Weights of a small GPT-style language model, trained from scratch on English Wikipedia: a variant of Adam for these matrices, 8089 steps.
Each number is 500 + 50 x the weight over its row's rms, rounded and kept within 0 to 999. Layers, rows and columns count from 0. Numbers have three digits each. The size before them is the row's rms in percent of the matrix's.

# layer 6 MLP up, 3072x768, rms 0.0311, rows 1504-1553, columns 384-447
101:445550517542519487572505474472411397469511428530517529506487501460505498426538489521550476474520557441483530500547424519500538543534452489425403521518573565515423510447516497462494496567517530
104:498476539461513546569441460486527590514573504512473501474485457482525476573572500534524491499581486582533526533472511597529464465497465516500523433505474535490636431567506509479492520491621549
100:520506405435455520462506468453567501464416515452529569524402478523512500449491492408498482509423486567523548556478488395451485468483532482438466436495474487555441547571540434489473513561432502
098:433453598523444475508547498473514613519477422543571458552618603470481439420510531486546550466379482472468533535497476467640572532449572415497490426465492430582487434488493517470518520493459476
096:481489441495490527550461460483635479514485590420510501482462475567528538403575455554520543498533525481429456515481424524522481527626485458506506601474483458495450465419454528477553518510553399
097:521579515524475558481483550482439526495560536475512547398521532413496549450399504574525561457491542570427506479435443527449557563463471409510542387522418443518514475458505548526486564505497528
100:473558477535451515496552545476473430528415520533530518522502458542462438526632507546547532541517530530551510508411562455460576458440437543491500417553457509586490502529603407538466499534507444
095:471554527603483583609463444482577456487407620480494511487532460423562518505476559508495487483500512571565547528626502492483537449430507494510430561497428462583491525420530361460475519509502391
099:554457583487522462568519475527480498558515565493454520554442397447589499555485408480467393466440391550617501410558550551598572488469464555432467540519453443507485510436456523454551492526511577
105:482451450458443490511522421535396514577451469489482482483521490409561482449496548599521532379399480473446533531499543456481572477492468470474483473497427545549467538486598399521444537539523558
099:425500523605503535558449517464439502512393442407542525462533460536574497539510494498434540631539526464497538357494435517510649521448526514554474565441470520530501528586532537462492496519483515
096:562573507532484556526603482444475494465488376569507438489480520517544414536447441381539510523587519435542457583574439470542534521538398443471408425560454483451470524494524492404467453511512453
105:492494386437599571519558583413459376541481442475504518409435443507538525542430537555438536479417470406481441398562476503458502413485432510461484558484504499458443483576491475499495555457565401
097:433563493536491558465509483568509552467486488491535473445412542447428484536526484473559522493539429515464445588509512534464507509517479489494546659491494512559427461549457494570545438523469488
103:458463488498562555533594567446561525488503471459440494487482574463499532499564479507507451528549507429478497523385494464533529562559452593503485573502526476496468532489458512488517514502518415
107:459524560409550472554550618517445539442532433583554578588494487518511593572504510415506518460496486557507460507549505450462576506489572486450508536535507542489408485512490491457526483484497421
103:526549497563411591550439483522508579508539433517496459484519583450523488481545531566539494406555553471538502552453520489594497546469533509499540570580489377541588449421555461481563455423496471
098:496533554477498498544503608469471439524466475471630526457469466442595617482505552561468451517504533470475582479438553441523486434517436588474446599438514485562474543579522609440513467599638528
101:580544545472385451520567574469385458476474512476520496538528402480581479478519513436555569577488478604447548486410466490487564555479531487474537518401507515393512448515441552513505561565575461
092:482554444564472478493552464566477516465603557525462534516528515490467474560479506402449544436413521436491495556478461424537527547520483435503535452507515503465446428521421492425524517496463467
111:484542467522468532457408557476567473489507542450390545479604531459492521569433500496493542461497470548444494449416575474507517494564485543482408518478424543375485435408506460510425525533423527
099:494503553490524410490577464438550424470557587403445495485452459471529468451521419464458491429554498466484516425359470456552595506467511507523521564420482490514462508406510660535531439500475479
098:485486484505471488427575412599607514472523580553536519431472468545562446453506552500536476457515490562507480586477447535471520489523437431452439525460535522548636386446645559399431533470504541
098:410473600546468493521550463497491484473472545506504500439380481518476601492606576543557556506482465432475530596434422552485519505409492442500480464470414557514468530520529537439485571545408641
097:545499487529513513480498425465481559574419484510467535481378477522484452474446428524611511454519443543563465566516411462484519457452516442419462544447431483532488470456550467477447507525505516
102:451602463566564420531515521515521536529490483477501532510377508480531546541558505519513493486582553573512482509465560531502488524553465535510515533517458432425541433537461545586456482419525422
098:514497434514580451473608465444478467526539423537515488534448549475522502441483434478498503462511522500542443482484512473506445475602530444500429515477459502491496382568371498545455503567525482
099:543429568530404515496561534461433551399543529511380531504465546540378614518558563497455513516442621501545501451605416446458485445516536471513516424487534507540553515472577430458518515475455503
100:425504431442549488498590528465525483545446451457491611501534432540527486498475461452534461476545490456441456531505504581432564518515593545503500504474504482456457476514544537519443503482438501
095:494503504578458536496549533487499529479535376524488440456485530530438464567514553498541520533475611535517489513545462596512559528486427427538451558551546439496540556402543501497458567549561479
101:483513427542368504453556459507536534558560551481522564528397547529469458428571366409497591389475531576467438570448496447452430466464471446491465489498495455528492404485421486488476477437545548
116:489507519537435547511537473505524494541452502539519535551553588512564420489516562544504550483516471574597490438448553451460455437457485598486513463511503499410405507538497617442402450486382480
101:495596499486560436495513474479508578450587430567529423445509627571431502429480487473573480530500507437513496560527443639507473488532527475456535498454414486534473526532415462480408455452454542
097:554575505514497414509495528535494425470508499544503489504476453510426524511562485462560507517514485525555501622536485476544565503537518550466516449498516596499443491510477558500514511436460533
094:539588406535490580521528551462459472501530487360498523478422547493467508566479477518513525582528492445489485475434495491466567448437584548497489512496568504553530634560477601534571401544547421
096:505536570500494469586504381530510461531516491478497514414478448435534444604510448509515514465487508560419430589567380420525538610508614557507512572498526438469565447592416545466385489457462487
097:497533566523527530613485590562458534494442429484441519447485579483618501417470387483608538487467527483539475456505429499556581442533501464465473527488443415585501485397539519491438597523530430
104:471491503522541467551467452494565425448577508501544617432559505528499553458503396435460554552442581479515520515536573579456506543514516578487493581436512466479511557533437495473530493476463496
101:497529620491580494504432417535497476468422518497476475521508541444598479565470474439460437437470482477522482453494524516431470506488481410479499463451421514524424447531564493520509395513483558
097:487502501537424555565470476470489490492457439506600467505483514492544566495491506417550606504492503544560485582556510554467514565458486435483481582553400475627529546568543521440463489529410517
095:476460525538459537454597548523552550565495510445592439411459494437545504512474564420572454551460544503541479532407567460573454488504507448422515494395476583442503532548555542407510546492516461
099:452535542556425554534495543431498521503505433574451537475481486455532480591499452547458504516580422538511440477461603529528497531526509548502466474500469454534601445529514533563466555489542575
094:487456462540551461577516527493407545537509452528545466504483531518560487457596502550606431545417433597458494496402526481575502564559544445574524502412457427493434522411506578403578537449577550
101:445461472542555499527535539451594402408424491427539554467560468531510486487505522534498426466455507539568505523468539550511555496503439500425499552455543477479554435473579445587534536592499531
103:441500518425511450501511523433388515525420449539454462455507431395546483562442448544525625510456429491562476521496490467524581448595422440477460472468423461464468459486469538544539442504532556
102:591524500538537442523581489513446445408544403510604568428542537451441532514446514522488627488406561457430456431512488403434453457605502406453519503427445476484447504478462525448487539522438458
098:432498525479465511623521551460494465447518426432485547459538548457575567443563469537648538486562522566475528565457480541541530505506464487470434511551520523560501471550473521640480506504532520
095:539556447521514502589522462441529477472485495515564333521462489494429425564518401587511513472451524501532516442576452482466573532497474494390512560413379518508540482560511473493504523486441486
108:534523517519517491501443468439455481490474474628422435600507490503468461470514524496431470423506487486504517527441378458444464525527462493483409479491406429511508545417464521559515532437503540
105:439534520431488543613502531446592451534505500489509504442447359426531602486421486409452546412469500554477476432494522591445571472530426502528457603586479457571491523496492539458547576468429461
# layer 6 MLP down (transposed), 3072x768, rms 0.0303, rows 1504-1553, columns 384-447
116:468525550589587497619527434551523454483626515542527567445473553530549470428521540477461443531521507494464482461532470547537531545537556468490552436560469482528552500572423572517496445482535519
107:463491423499520520451496465505424406502542534367472483525505465487398539431441530534477503461501501404501525463470463481512566455506553468383502501603494488445459535514431481484541563502469456
104:547564467525542619616536430467449428489418493540548516428532526565547538466523554527434468555439489536558447480473500513505501536474477580509550471517521558556451590488476553517492494446559534
102:477588515482331507421473485526511543486494473501450524433421567466524446544497508486526543551461518561452470489481490506535427494449532515529427478451486496468509628518497494504437478481565453
094:530563466432523434524417586567575461547512492542522427500497365431524461471497485508422456517477541438548529517468548483496528487519541543605580559472525518480401453510526491505505516511564524
097:491569468504509521407512441555514560616529521574451478420513509554545467558499456633589457539377424481589485452476439516448518481487553520506457483460477476474527508549585419435441472513563482
091:538515492473484442427447504535420588579529513464459614467428553394538498541439389499537517372480461447506473528673520499521530594481529500503528524526533499460546499611483442441507571441423540
096:493520494513530355469507529607517494531492389563479543435427585487462551468492488578515504585566517460474503536497367519453514521511474480509503518523495494472584460545421570611467532447395469
102:503605490472451546458667475514513517476462438505562541467508581444447533524467507511588542460502426535497513535441497500480534534493546501624548566511506452508514503479543569570504485462605456
106:419543392411494470539438576474500501443475535593510543445497501483474544432416481630447474558577460528489507526506516518482517468434520438575583534474482405543548483482505548571475491576515469
100:468658454432510516457499400525507461519508544483493559540486456528428562508542503459523508471465492461501511504478586424501408455520370533549485374524508411467400475433477540496511532407570534
099:597552450484570548573447564464510479499422473545491528464505494544537510462430553505452517465460539417513586497371498532514494473465570488535482503466542485489438517461591540486444585466557512
104:575549466542463409480500439517492490501524465518503486461437510556516523514489563535526573518462552500468507551505490507486457439486432483501540470460460440536499534541488513444509497473486600
097:484386532489448467578532575491483419547545521503389627411477489454356438502494460420467453484593534553493539421481514601548578479488531538532533463460445498530473568517435535473514496536500527
095:532506435540442448383411436546458464542546484369426440519489406443518503521530486523539480481477577443510479494576514536481490474456542439515527455492476530529587547631455473557464473589544594
101:469533507519603452457466481519473483410446549538411468489492472519534592510523509527541406429479514524508480497542582488519494559505545503397406485498520529512470633509590442429565494522482508
103:500448478368504579508481586448534522507451461495372503483516463485474502535472497519570502470452412468553504362432489464544529468545536551498405386575561509563512575487499505434558598549492488
103:475507532380552398454407556469516478487502505546471430498497566462454398516480572408467454460457450588395449540534467493493458521500419514515437446519441456553481557452437549458472447507430505
099:498509538585496567466562439609529439400485457571499509533505499406488550455468467493607501491425502416454592493496494525481413434452504522484450433564559444560455449530543521500569577459519528
104:463575549544559499530518427496436473534508549452468526547532510509453457521430464522568433423488536432478552513433443525465512483469536469436551535520493513557508456456392551578494526479488488
121:527597460529502468480459478575451519562489450510472472408462527429416560539463484547501458507470497382485462544467451441479520503563605570509529476495457542502559509459510514530482457407505501
102:506399551525500480524502548486505522480502524475498508479598480549449455481423414473586553463473449482473505522533497476448563543496440580540504509573605446534502440555451535574515603492464479
097:510510515437491532452571549492512467567526500482495531558522597492540470544534500508515510627446552578532467426462461500512454412492526515513466426523438512447474523555468497511483540512486502
104:446657464584478560570533481484528510553508435514432567417413594488564459443492488489561546506523502428475533547466496513502466610434606479513503567463498365583396480392500471471476541483489497
105:535574414508539450485513471497591500506478563488493536508411489525642505587513534416473481482441451544492431508627536602530457530501549502525537485555383494445553532503435516582466502551540515
098:504475486463502519456513578472533476481538463504604527529459546518500450518518449533500465526505591438525500524447551495495600564461570580424431553483490532409546482473515526526636568464480491
093:473445512515456605483507476530441524542481487503559434478411498492436481555511439594438532396553467458458603522415517522461558526526512427655556508545546470485503551586511516426531579415503490
102:453600454593525490597617571565575444509440445537470489388532495563593471512531447507520514472640570561530532479519494544550476550443473499477540459525458481453483589480549610553648560479528448
098:609538575505467503561474515485516519434476438570454491492546464365450477461500497448529467454464394437498583483428515580544459503456483469506409454587523513463424546489599442482503474533508468
093:563479471494475516482427530488491430526496490508557551492488562539620472532497484558468498339490461537452459550519534533558546350505448460567495408458455453494490520453434539416474514514548509
100:492578452453558458460575510491546464529417462517471501505466407490518445470415586458472460489553508446543530530486534523503473463572558452584500493534423478512435498438566441507480597532557488
116:483487547572455448507585517524471559457517430474563401590517521543445444456601515557472530596513539475544523460493607515507436451496432619512580479486454478455483484543550525560468461406483486
097:454430547475443375496515481532537588456427436507521593502560581536422477531508379530534469545641566460377500503491493502514468441462459542505450509491542526455497507450572532537465552475505544
099:416426506478447508466563528399481554480479509464562502505580480487468427647569519502525452501603492488512407566460439523437555480435469563546491507471446509512543494459582461492579440417521493
092:495457610503527420516478405471517555508476532572500473562566474506504397537527532399540490482426541475526474567477506466464533558550414474477488457453517434551459407536494425492345531483491533
098:581446444494528541472369404478490519306380540480461418553511488482466547494541470463580448509440565484497554513496440492567469511464580532540473488506467556525452551359456542483590502487594467
090:441492517412467447526495515475500560488466561510501479558468467486497555514531499529422547414503526390518420549560525494542548403575585503502506453514505477519481530465554440483543502497511453
104:436462473401407525510486482531511520490479528470547522521491460495485485466478470449447543548455451476486509507524445525541395433602563481397475425487462519420523528510438524611527491523606512
107:491413462579521556493482521477415556543567503519471542507524483566450492494492483469513517404485544487512447490514496552518528511514406557476525458484464430517476520545539381459516543474487459
095:477497531477518539473529507398515513361500530559464539505494392476542576459494514548527484561557512488532493423467496549501535440618472489483447434553514451415552496401478549441458495466595486
094:545534622525499446493484589619480473533520370512439427534500527408486477437517547540578555468407429431519459464540511433539457536413533480452481555635464485476550430500410479514524529347484452
099:501529573531497510532467492462466481477342484414487494503397445495531616527510597540512504517514504486489457507593513557464587644456475496520423515465449476500556533522561522495493509399468494
082:430564563487414457480519520512557492541504540428504522490431453423493507504527503451500560467573534483481428455578478465458556524429489508612454485577518485442512409469538453504515519412511472
101:560506503628403513495509468509545477600592378471415411546428563442441495508508528483584492451492571541547459462500529467545514453520606485472488448535379488512482575479453456471503519478466588
103:542453493431433520530482456516593571552515435495545497660530498551521533541482478517539481478569468450487504482505533546489503524513477500526497559537488458520483525461518499499533571542479545
102:490482448604398523568585548585485467519506472541518482479509476522612539482494381514539513518543500523479462488441390531443503449544461475480533519485422517569477501514508525516471506424503455
097:442445410542512481519511518470477507555432499475473559473438474452463459445413531573441525526577495487522517508522483517469472517402447431395517520481502480479488547448580561485508553615496461
109:485509555471607506565456508474527539484534479423478437507492423491532511470390488546458577510479619497544585506448512482532522555440472458474510484517500488566378502518488513517486530537456477
110:453468418485497485564549529513548508489476477427564543462502477611499495463534399450531464594421531496496483530423535496545465481525464486492532480627575560496510527580491432526473516503558506
100:468456540546486455406425474555579490477547454557480431551438556584489406509570536572548467611517579505497469567535497553469466524493432430457571562517453456467578459432480474394524374592528529